config.yaml
norm_place: "pre"
parallel_block: true
batch_tokens: [16384, 32768]
Each number is 128 + 24 x the weight over the matrix's rms, rounded and kept within 0 to 255. Layers, rows and columns count from 0.

# layer 18 MLP down, 64x256, rms 0.255, rows 0-63, columns 160-191
[[163 131 127 156 150 132 119 133 103  66 126 134 120 105 135 111 156 129 103 150 124 115  93 158 105 159 130 160 131 174  99  84]
 [150 126  97  87 113 123 111  99 100 124 104 128 113 159 172 154 173 114 172  74 155 153 120 125 127 147 134 146  88 133 135 106]
 [102 132 153 109 155 116 132 131 134 132 125 151 169 107 136 139 170 106 124 132 160 157 120 116 171 131  91 114 110 143 100 111]
 [ 99 135 130 154  67 112 139 159 104 127 155 164 123 148 155 135 119 108 124 109 110 153 118 115 121 116 107 161 127 136 173 132]
 [135 123 128 136 116 109 112 141 127 130 165 142 150 146 129 123 166 119 177 156  90 108 106 139 142 178 136 144 125 170  90 118]
 [106 107 132 140 130 104 156 128 154 135 147 139 173 124 116 129 166 152 125 138 130 140 162 120 160 131 140 153 117 161 118 136]
 [105 110 138  86 138 139 173 136 143 104  83 144  98 123 116  80 125 125 164 162 139 105 156  97 136 138 141 168 119 146 108 103]
 [121 101 140 134 114 142 118 121 119 128 129 140 172 197 128 131 157 136 165 151 142  97 104 117  85 148 140 128 162 142 141 146]
 [118 104 130  82  84 103 148  94 125 137 125 128 125  68 128 131 116 100 177 119 151 154 101 155  91 139 139 134 155 138 142 178]
 [143 117  88  81 140  87 118 122 220 139 104 149 111 145 131 161 152 124 113 120  94 125 143 127 158 148 125  92 125 161 106 102]
 [117  97 157 137 119 110  86 125  94 126 129 135 141 157 102 100  73 164  93 124 159 141 129  96 127 108 119 124 137 110 133 138]
 [117  88 102 100 132 115 133 122 155 122 180  94 102 123 143 113 105 104 106 108 142 145 105 110 126 178 158  82 126 139 136 121]
 [123 112 128 171  82 104 170 107 143 142 102 163 129 129 110  97 141  87 105 123  87 151 168 142 139 145 150 147 106 148 148 149]
 [125 153 108 173 173 119  98 169 124 158 126 152 113 157 118 138 118 144 157  97 113 116 109  95 157 128 152 118 148 152 103  98]
 [122 129  99 133 109 128 118 134  91 109 126 162 102 136 156  76 107 137 138 133 123 123  93 126 129 130 154 129 109 138 102 114]
 [144 172 134 104 107 124 133 112 142 145  83  91 123 128 120 133 157  83 140 154 126 135 141 155 130 143  90 130 109 144 161 123]
 [137  99 117 102 101  89 148 102 111 157 149 153 124 112 168 163 158 114  92 151 145  96 146 129 114 132 104 122 107  95 159 118]
 [141 128 125 133 126 115  89 130 120 131 126 183 149 117 117 116  99 156 120 142 151 155 129 125 119 176 137 102 155 107  96 164]
 [100 137 105 143 110 107 105 151 134 168 112 156 169 137  81 109  91 142 110 159 143 105 115 127 174  84 120 149 130 149  77 148]
 [ 92 145 177 171 126 129 113 136  68 105  90 104 115 127 159 147 165 101 112 142 110 116 109 118  93 138 146 185 151 152  97 131]
 [118 139  72 143 134 111 173 110 154 140 165 103 108  68 131 109 132  88 115 113 134 140 130 157 156 129  76 145 150 132 134 141]
 [116  86 146 140 163 108 144 143 159 141 114 119  60 121 100 132 172 150 153 155 175  96  60 121  99 115 113 135 129 147 161 140]
 [ 98 135  97  94 145  86 111  72 120 123 130 123 123 139 124 146 142 140 132 139 135 132 127 146 106 144 101 138 117 141 112 155]
 [118 105 145  82 162 132 176 100 142 136 125  90 117 106  93 123 145 143 163 141 146 128 157 143 148  97 135 104 142 148 131 101]
 [ 98 141 113 156 145 108 126 170 137  91 119 109 126 145 118 138 124 141  92 175 174 176 122 116 133 145  99 156 127 155 116 101]
 [133 108 112 169 125 146 142 137 138 119 123  99  95 123 114 112 112 106 141 108 101 126 151 151 157 154  94 141 146 132 152  80]
 [127 167 130 126 129 137 128 120 113 123 160 142 155 125 145 109  96 125 110 118 146 132 156 140 170 140  94 126 139 134 132 105]
 [112 120 136 131 122 114 132 123 128 143 118 105 154 131 189 124 128 120 132 116 138 120 136  92 135 118 152 127 149 113 154 127]
 [131 146 114 145 106 154 139 148 124 139 157 133  88 118 114 102  90 108  82  96 106 149 100 127 172 119 123 124  95 151 158 158]
 [131 126 163  92 102 110 107 153 101 143 118 143 130 121 165 102 128 153 138 133 165 117  90 102  91 114 165 116 172 141  96 101]
 [152  86 114  93  99 120 108 108 135 112 146 156 126 159 175 102 141  82 122 135 111 147 154 131 132 141 132 105 124  80 154 131]
 [120  93 113 125 128 171 179 153 160 110 111 178 153 100  91 121 119 138  91 153  92 143 122 161 150 106 125 112 115 133 171 120]
 [106 121 136 124 127 118 110 140 149 121 141  81 150 129 137 105  98 128 150 133 126 133 159 131 151 109 125 117 102 133  96 131]
 [125  93 126 124 122 189 140  77 113 115  95 118 103  91 166 125 162  92 116 163 157  89 116 135 153 121 138  76 176 145 110 145]
 [112  89 126 127 113 133 161 138 150 118 126 136 176 143 101 132 118 160 135 127 123 124  94 145 149 105 128 106 131 105  88 158]
 [ 86 131 120 135 124 130 137 161 151 171 140 119 139 130 132 125 165 123 140 108 159 140 123 153  86 134 113 128  98 164 129 169]
 [183 128 105 117 177 126 100 147 151 151 123 123  89 110  92 128 124 157 157 124 136 141 154 146 114 124 112 118  82 125 114 126]
 [ 88 105 124 175 152 131 176 126 112 146 148 168 120 133  95 145 149 102 101 142  95 139 119 141 114 104  87 101 114 134  98 121]
 [114 133 158 124 141  97 125 105 136 119  79 154 128 142 120  98 158 139 114 116 132 111  75 137 117  99 153  92 107 113 113 119]
 [ 97 106  73  95 124 154 117 105 172 106 133 129 167 116 116 103 109 103 126 121 112 185 136 111 145 135 155 109 143 136 173 120]
 [117 160 149 104 130 122  91 123 106  91 120 140 139  76  90 147 103 105 112 113 148 136 159 173 138 136 142 146 136 122 145 152]
 [125 138 122 140 136 177 154 107 114  73 132  94 136 122 145 127 131 120 170 113 133  87 151 143 153 155 141 140 130  99 149 123]
 [ 84 171 113  98 182 100  97 121 128  72 161 135 120  93 157 141 130 142 117 132 108 140  92 143 121 115 153 135 132 116  70 139]
 [112 111 137 135 101 126 110 144  92 120 135 136 127 150 109 174 117  92 111 124 116  96 146 158 102 122 124 149 102 141 121 129]
 [143 163 139  88 149 137 120 109 118 146 110 109 147 134 111 150 147  93 100 124 106  96 125 156 152 137  96 159 117  94 127 133]
 [148 130 132 113 155 116 104 135 132 128  96 106 134 143 117 116 145 147 182 179 137  90 147 140 102 103 109 163 155 145 100 120]
 [158  75 116  79  92 114 135 126 123 124  84 157 140 142 139 147  95 124 118 119 138 144 124 122 122 102 124 153 131 152 136 146]
 [176 128 144 126 162 148 138 119 124  96 135 152 141 117 142  91 120 134 124 153 188 121 129 128 144 129 106 110 182  62 120 147]
 [141  95 107 113 125 177 135 138 103 119 130  75 154 105  92  87 119 123 117 133  94 170 147 103 163 137 129 127 136  95 133  81]
 [108  97 114 111 131 145 125 136 158 124 131 167 139 160 107 123 138 105 136 124 103  89 149 138 107 143 158 116  95 136 170  94]
 [116 103 182 147 174 111 112 141 133 128  81 121 127 103  78 139 149 158 106 156 136 151 171 114 133 106 146 126 148 152  94 135]
 [ 86 145 148 153 142 122 113 106 128 160 123 143 144 120 123 135 124 169 118  95 132 143 106 119 102 142  93 142 107 123 144 132]
 [149 101 151 101  95 116 148 103 150 121 139  96 134 100 100 137 143 119 134 133 178 133 106 112 154 162 161 112 121 154 133 144]
 [134 137 125 105 170 116 145 110  92 131 119 165 113  86 126 126 113 129 156 148 153 143 149 141 124 128 109 107 107  92 114 150]
 [151 126 101 131 143 126 151 134 121 198 122 117 114 148 117  94 123 102 107 149 142 105 126 159 125 145 113 101 105 164 152 113]
 [154 113  90 124 131  97  84 127  90 129 181 135 109  93 127 110  91 133 105 165 147 139 148 149 140 123 167 101 151 124 126 119]
 [159 163 125 127 107  82  90 145 174 158 117 115  95 133  89 119 139 114 152 130 111 148 145 120 145  98  84 165 138 115  97 108]
 [135 174 147 141 162 122 125 120 124 101 135 121 128 124  83 130 137 117 155 129 153 135  76 109 100 143 120  94 128 116  79  99]
 [168 107 115 134 109 155 163 132 114  99  96 147 153 144 114 104 155 139 116 125 106 133 100 117  98 123 166 130 138 102  93 123]
 [128 128 193 136 144 136 161 140 126 117 116 143  81  66 154  89  92 157 141 149 138 120 132 100 150 135 130 163 176 121 130 120]
 [122 124 133 148 101 118 123 119  90 147 163 198 161 159 100 135 116 138 103 122 117 124 136 133 113  91 111 180  95 103  98 116]
 [ 78 115 143 110 126 134 129 134 124 135 142 106 122  90  67 137 152 123 130 130 132 108 146 142 171 119 141 171 133 114 130 119]
 [162 109 144  93 146 139 150 130 125 110 160 138  99 124 110 144  98 172  87 127  79 147 139 145 105 117 168 134 116 136 120 169]
 [157 119 140 131  92  89 130 124 155 118 135 110 116 132 113 131 135 150 110 112 140 156 108 105  90 112 159 153 130 112  79 118]]